config.toml
d_model = 64
vocab_size = 3495
norm = "rmsnorm"
init = "trunc"
train_tokens = 131000000
Each number is 500 + 25 x the weight over its row's rms, rounded and kept within 0 to 999. Layers, rows and columns count from 0. Numbers have three digits each. The size before them is the row's rms in percent of the matrix's.

# v: layer 3 attention value, 64x64, rms 0.0714, rows 35-63, columns 0-63
# o: layer 3 attention output (transposed), 64x64, rms 0.496, rows 35-63, columns 0-63
# gate: layer 3 MLP gate, 256x64, rms 0.282, rows 0-11, columns 0-63
# up: layer 3 MLP up, 256x64, rms 0.285, rows 0-11, columns 0-63
# down: layer 3 MLP down (transposed), 256x64, rms 0.066, rows 0-10, columns 0-63
v35 112:506495518519483539480484488498508462484517491515484495504461468448480507483548457486484483494498494500488468543508497520475547504508448484522542523508466518533475498524503507522559453521506488
o35 116:475513549485501511544445529528499480550460529441523485509496506499495529504510476517543492529514483498495526520510486476490487505507476536462476506453513504477485504466518523485510504454468511
v36 120:461526561488524486481505515524466456513498519499451511522472446503491501505551478486502448467492520505484482501496507538500551517499494458482493478494464493485479501480513503464531498463492496
o36 118:487498498506522473535431507522502486548468497526516452473487506516525504454501463487489521471497463473518531497501476500557467477511493518466457495515513529505487482508502487536513515461526489
v37 113:492488492513507527456501500518532458490432511489512466506494488486527540466520522485460468445501513493497495460475526526496458484490499499526502536504502478470478466498536545482522493513468479
o37 122:487510473556504514523444502466524463538447508479540515522528460469486506543471511512485527486518476491494504541459494478525521521484475511513479503523498518535482516524497491477482463493504476
v38 107:538537465512457498527529501506510507483486524501529520476511493477496496491516521461505522507526522533469455521501535504514536443535463525501506447498516493521490497510554482510475507469523462
o38 116:495529496505492533529465531543472491490481533547525495514550530483464475473481476519508499503541511550463458517523554475488508506508521507510522472522495511519527469490504478537478510474507502
v39 111:499567504519502509524501500509477451497464481541516480515476542496460476471499529532510518511549494491506510498534521503456483520550506508513504478479489511527478516541536516525524461528493516
o39 118:495501496487512477515480477480470496478481526467529490472465514526487484521478514498505505549550486507508497547502501467475498499477522530492463518512448492514544584531496476536492510518486495
v40 118:491472504533546509490512544539453480499515503456511460505488485525511546485508497523479536495516523485489464516465477479495485472516538505495511488467492486536522470489506509487434497554494512
o40 118:489522509502496539499546524461518508545501496520485536496473491483492490520485497482491503472464472469468519518491490522480471504485510517512475468555512430531513500486477493531435507458491507
v41 124:485485467539533457498513549545503501513538526504513523475541500482485506508535518491517516475489523501475489532490524480446528511518504479491478480464486543475477511470512505559486481486513460
o41 118:525537519482475491518522534479486498459507499554529498491499552505473524475488468483473511496493512425483505527495506517472510523530514542468524507494552484514473513509500470499470540481504483
v42 083:495527496496515542484484482518474519502519474499526455464505519478507523532477489530497520492493507518527543521487474504509481511517478509476490545552533503489542513448500515467478549492543551
o42 089:481523457540465481448543523507509486545532512544490524512470495486495529495539500482472483516458531518525466457505501519484481489505503484512469509494492507497529503485491502459471437504500481
v43 097:477542506500538491488490488545475473489533500480491522501512523493513464528469475511513485508528444523516514498513465476456533529518484496546506510529434491443516481520478513504525512498499481
o43 090:496508491491513496521489505545533519519509492474475462507440573527504504502522511478501509537485526462533495494496446499520472524539519508487472512477491460524472538530507522497462511495523496
v44 101:490526486493488499522518474454537558460520521490535482538487499499476529460522546491525513546495521519510476500489515509522498470508432510496445487496507510491508515512514520483543521511523480
o44 105:536488488494509517513469510507491502473542481539525504545499518534496505528492503499502522527467504556482458470518515446491501492509469541537511471466489524471530449502477477520518491494529537
v45 116:467500493526490513461486514498503527499467509531479524537513543462490498475514486486507505487522496517476426531542475476528496501477517499487473490466502516556514449469497450475499495480475491
o45 120:439478503482502533543444525463468506499485479488477483514515486534467524513500483461488473516524489506447539466493520537526509487478517489490530478504494501540518501473455519513482493528496519
v46 110:457493575519484476481495526502476492521506499466536505522478570503515468480530534488488526482501495507498525511476551510466459539503500512514501480521507542472493511486484527499470488522506473
o46 117:534558469480507484453484509446517517452505488510539454505480515528498516566481520524483468513485482481526501501482514510526443498506500493487470478511509507471498522511464485495522507502497466
v47 104:533480513513492523538491467491497517483502525464473524466541493526501488523496494501505493509562511482482452495459486507450490515526503522515480460514521463447471467551502488517518505511509466
o47 107:539535522501498531492500469530537530482440500519498477512487503522498505512494515501508538491523481534531501499484484489508474494507548530477523522547502433527508484510536493504491531489511565
v48 104:495476515509505493515505496554536492461474491474518447496483435504520472479495491483540514489487480504551485472497513507512492518512474545485522518511463478465532485497519517452458502528532486
o48 106:491521481516517512493464532485563466556507498536480550485525528492507474518474518506523489493491533513519467552491504478526490515545454494515462464486510515531481513489501491513499506472471524
v49 103:458501508544501507509475514457510539480515500525494484534500533491470517488541524510478522482488534502494502502498518435448454500475546522534467466478515502506520517508490532494497544483476486
o49 102:512475487511510509504516502422458496441526501532533488525499516553514506515474507493478523548522478492479543466491481540511488503485518522497510467521530475488479535513484497485491475519486536
v50 104:493535523535494442497517519520500507531529542521478498460483530456492493528467505497504480519501502515475483556513479510483542523500480484491504528466506463475506488447534489533511463527524498
o50 114:470524519487429488513481504520463499504523483505467476519470520507494515512496469452451459487492491460512496530481489492483517475516538516486515521444481464488475504468499458527491509516471524
v51 093:489523499514454501458516488486494551509480501513474534518524455501495527496485500481517504489477507481482487514480480528527539476478494545510496521559510451507490478505443531451508515454493510
o51 092:492494544526543496511480500496501501531480518517484490528527490508482503467515484498486485491501507514504513445492512490527502515471453447508532463511480524519486442461502541505492445512555533
v52 107:515493534522522478474534505496504487522486506503481499533480525569520528463528516511520489519481478488488468503482489572504525460510514495542453508527504490516525472466482504495530494550476512
o52 111:541504561498471532517485510492544490531507503464503488535492491499514505525507525510516506497458473457523529498467491468476509473472491490537508518537457501503504469489464479557529505477540507
v53 103:497460577480491498511487529514516475495490529491552498449494515513531488503540455461486482478458491511509492487497515482471537483496523484551518510506462512496506474472503480499463501532493477
o53 105:477512492510472517504494559510550482491495476518512481485536485497553481547495526520541487494484507474530551540466522512541479500500494468480490495498515497487465503483514465512489528451463486
v54 113:496489501493511512452499528511529512500505543516497508468522465487532523490483518487526530478458505501503476510555513514482474535490453464486454526495456491500528526528522496516521494531568500
o54 121:454503476491487507502506520506508499514530465515506529477506480458492531529472467506491490548488510470515492523519465482488533530499457552508568499451494518553509519477516497531498519519510498
v55 117:502476478507509497502509538550489555508494533486508513503509512490505497471477545482547471478533487490503489471514489502477487534520429511468481441501507554465485489495533502481498482527480492
o55 109:556553518484498511497515518482504534476502452558445498466462522509458506514503456467505500546522509509488496476498489471495532499533491515505505470502515509515507471536482495532513524513528491
v56 117:473491523514534467496479521495515523497541487508467487514470457478498474547501487506486498481524467515512512522532513457484463531465485507518545468494451455470512541528483503497462494479469499
o56 119:520477478493557498473475487487479489475512505496477482502472532491503487488492465502515468539513486482476508517525453563518457488553495501506502469459508476491449548522519512501500524503459495
v57 114:503450470489497498561478516487503452500493469465490483485507482498534500501524481503496501524516541554489502465552448489496508494491481508504456479488465487481474530468507491539506473540491486
o57 111:498484494507433523518524458502498489521541496476470503467497484477468528488448484505522530531514525519483456499538472513516506497496537516497479497486527508499494526538507466511470522443462515
v58 116:476546478534519527498453539481495496509501477515504457511522480507457514523507480477522473516533487491555524490511513519510500469502503472493538544469553512464512477469486463501494460475500509
o58 114:541480540514448476495457484468461482519498492487538529503492494483533497484547519469473472506506498480487500497461517521528512514549499476479464485458501488462547496491471489502471483535487491
v59 100:476526498511493503462487550507477550516472497508518510474519485484506546483482487472470514470482523486468502510530459482490548484494503548506499500518473501571484514479509516456454498517477522
o59 114:465499519524528488530556545465476488519513476533484487487517482509478500492502458492491469520541509474481536473495497492521521508438485481494498442495494520534493489474502524532439487503496505
v60 116:508576501479565537484478519471523527505479502473484517509513483517531528510502520469471478491509473509488521461490490509492465472534487513528482454500480453468499526497541522500521521517504514
o60 111:551498485531530489521502484510513507512527457521525496529503497516522488548487463507517524534537466494489474511502444481518527499496531528522495493513450502519515471562517506526456505530509480
v61 112:506493521478462474501514521480435465506499558508498473483486490537521533506443508504501456516505518483538513475501501484504468443498486455495477514467510469498507478530507505464475510472512505
o61 114:442487466515471501460520471522475504511518495504497495461467448466545459484489499502473513504479492505516509490484502480522516514516481478535522480510487433491531492488477467552495488512542491
v62 113:501498496436554496453529488492481503495509503517556532562511490486490513520503515498481502495543494482490472521465524488498442485531490484469493513472469501478445496505478476514527487488506503
o62 108:510489465499566475496479482532523503477462482507556489524485477530457509509514456486512517469485463501469480522477533517511492511503455541510523533510498471513545508534493482487494503512508461
v63 108:554462523526485470508528496497503513485496485528468471473492494536507486501474485475505506508504523530509454485525502508452475508505534515487455486478533441513533482459506471465476519487541479
o63 115:498500502519457543478515486511495449502518502515467488490508512505520494477465467509487467503528543511529530516487500545502530497487540529507540499556498462543511518466492477537540509492497543
gate0 084:516476485478490480478514488491512503535564539513510505491495573494507518478526492499487494488464468520512464500537469500477522483540525469493470517479546510470552490499516479466487511489486538
up0 088:455505475503514501488522475533499502490508474495513513527475477485546486474534516493528480499471526496492507569484524476507490507446495489557476473503528516507468523529485497510479525479488431
down0 089:459513516483500454487514513493497499515501488534490532476502503509507530471553550486456460514536493513508539537524539528537514520463499533476482506511469473461519503494492536492475524464483497
gate1 104:516473519536481467503493499529543490501484512500508517527444498573537534494520520472501487519480510511488520510498547525521465510474481476520520483507504479546492549531533493525520462495501511
up1 095:494482521524503458502504492477511507498513504476473478496448466484530505433525494483472504485441502500479512493488478484541494471540537539503484443496514500491483501538539532499513480522537507
down1 098:493514494484480483512488481526494453461484509511505499494497495475552544542487521486504512537544530518482483481495496492469489477442452459464502511472513474511520534516488543527524470516498530
gate2 095:489446527523486498529527519461487518479456484463528542493472507482499466471478502487510530520473448479488511540469462484486483554502509542500466515493505496480525494479519484496486487519527468
up2 096:526506506526482514498496533488470549475495534473502499513470521484516465497524504531504469508512446497467484499472518501434474500499485546492493532485512470477501516536498436461477479496469511
down2 095:493498527481514508515523570505477507480477531477521526522501501539512491498509510544497555504474458492469513483520524502506498575557498524524507511535537516474510521513519483475473495510488500
gate3 108:500467459489488465452556502508514493480483492500472452530503471496525551537495550515496485529500518496484508501503487515523491520507550478536499448488505467450526489506537508509487512495494486
up3 107:477521523509523525493496537486524511527515517515475527452529511494464499521454491497526443463518535530473498482480512496518479489508548480489545538482469503473501484486508561489522472513520508
down3 102:470494489481486505516517508499465479529500496510471460467539509502493546488504525467524476502506492524472432519481507517512504520537533509546476517543536516492538535530522482498460460498486518
gate4 100:478462519490488468520491503465496488478500451479500495490510510501491554524453485519535529490533511445473518503491451473551482485491509531513487527517493496500479485460525455480520516530465487
up4 101:456514484493514473498512500552547542497459534477520509508499514515536448478510535505504449471481466487546465495523528521484471485518522488520517463494520513486514491512491505499507550474500480
down4 097:493527495537512484484523511526538488538470547498473545509497520431510506494501506496521535495556490514498508480475472479487468527475469475507488542522478515472536480471530504481490506468530494
gate5 102:452496473483498502514510531502512438500490500550521486477521516498460565484527472498494525464528520553467503521497521478483537493509476473491517521462486506480516520494512473475466472512518516
up5 105:498526485502490510454521520445505492542466492512470505503486453490500509515496477474477511470560457525526515498472557507524497485510519505516494467465480473497530528502508470527508532549485506
down5 110:500471480498490483486515514474568501509563484467479472490488472520542494527499455493522482498437498514511500488522538507501498520500506462523520451508505532468490480533543497534508509500517488
gate6 109:492499487495500464535513527518519501479444513453535518516517524549479487499489487524537483505558470490491489460482497518500481531486505480444525486450540494476466512505484492479517509488464511
up6 109:541564508475475508494488519464487446510500451499494475487448515486490504495476540495482564524474512515469498559517516496472503531520489511491503523510502505521494480516458520505483527482514510
down6 111:508521480512505504492513522501514510480509506490529506488507558530478555506580513515555508495490460487517513533485475478507506528497524504531458481521495510525490496523497477489539540529454476
gate7 093:504492501498432495511507533519500521498469530492501523502494463468457544523481539478440544477515497517477525473505512504478483519492518499505537469544483507516537474512462453503482500496484501
up7 112:523480521511516521516475517519460528502445479533494474522488502522504454528493488516486484570510540465458546532468501478508513476506490518477485486471466522493513496492518498489502536458495468
down7 114:508529526505478507517493512530488529493506553523480533472531468453493497501496555548484538498506436515504477460516528546482489478473488486523513493472492508496491510507464469485507472512488536
gate8 097:531485501504465541506509501512505509453463476468485565517519471492503461456474476488456466528518520540503493493523508524486492463492487514504475526507492467461508520499509478505458531505474465
up8 092:496526460511485502490526509457518515471498528522517501534473505461502486464483521553508494513502500499529503541476472497492561517506439469501472512464457478497520506463517515518498522487490452
down8 092:532473465504481493461525479540527530512520476495448482529534474525499517496491506512477492482486500499540490503468523465523543488526437487504480511481522484471489486526522540516467510510538466
gate9 106:514439474534487474486540473506516519464479516487511520532504490482468493497521520525509490510461490503512503514479483462503500475531432478535470478485522518448517529486518464503454517513487515
up9 111:473530513448468505467563497475445466524529489496464506480532490466493484515473485480484501478496497476492488492487502504482469490468559513488538516526509488530491539534502516466503500515467511
down9 104:498512499485487497470533536502511521463516514513491475492480522557525506499494497527464525509539471482466521531550457488459541492508495495495548468506501513469513539478463504514510480512476550
gate10 091:526512522484512540481489491526498483545540554500450495473479520514494498469518543472535514517492534558494495510511490519491497496493534475496484493510496494510520455483442518510543453508504507
up10 094:537466515505501486447516555513500477467514465526501500502507530472498534495487462507499541520518470520502469485510492456472526503468470475471502513523520480545465472488509521482464497455474503
down10 094:525496511482486521497465496500536505513423547489471537482471470490525480534530534446478477498497503518519483491538491504494486553506498469536490504523491514510541495518472503475479501496510458
gate11 091:526506538514484504500482516534529502470536496530492531475515555508515553503501474480450516504491475514495467519506485527475496545502522532483527498481464469499464500520502553475519512466501541
up11 100:520520479529516497527563457466499520516474477475546497459521463502447527523535482506520523499506510524497497493506517461517498496495499508506503548506518484486522549485501485520536465514546479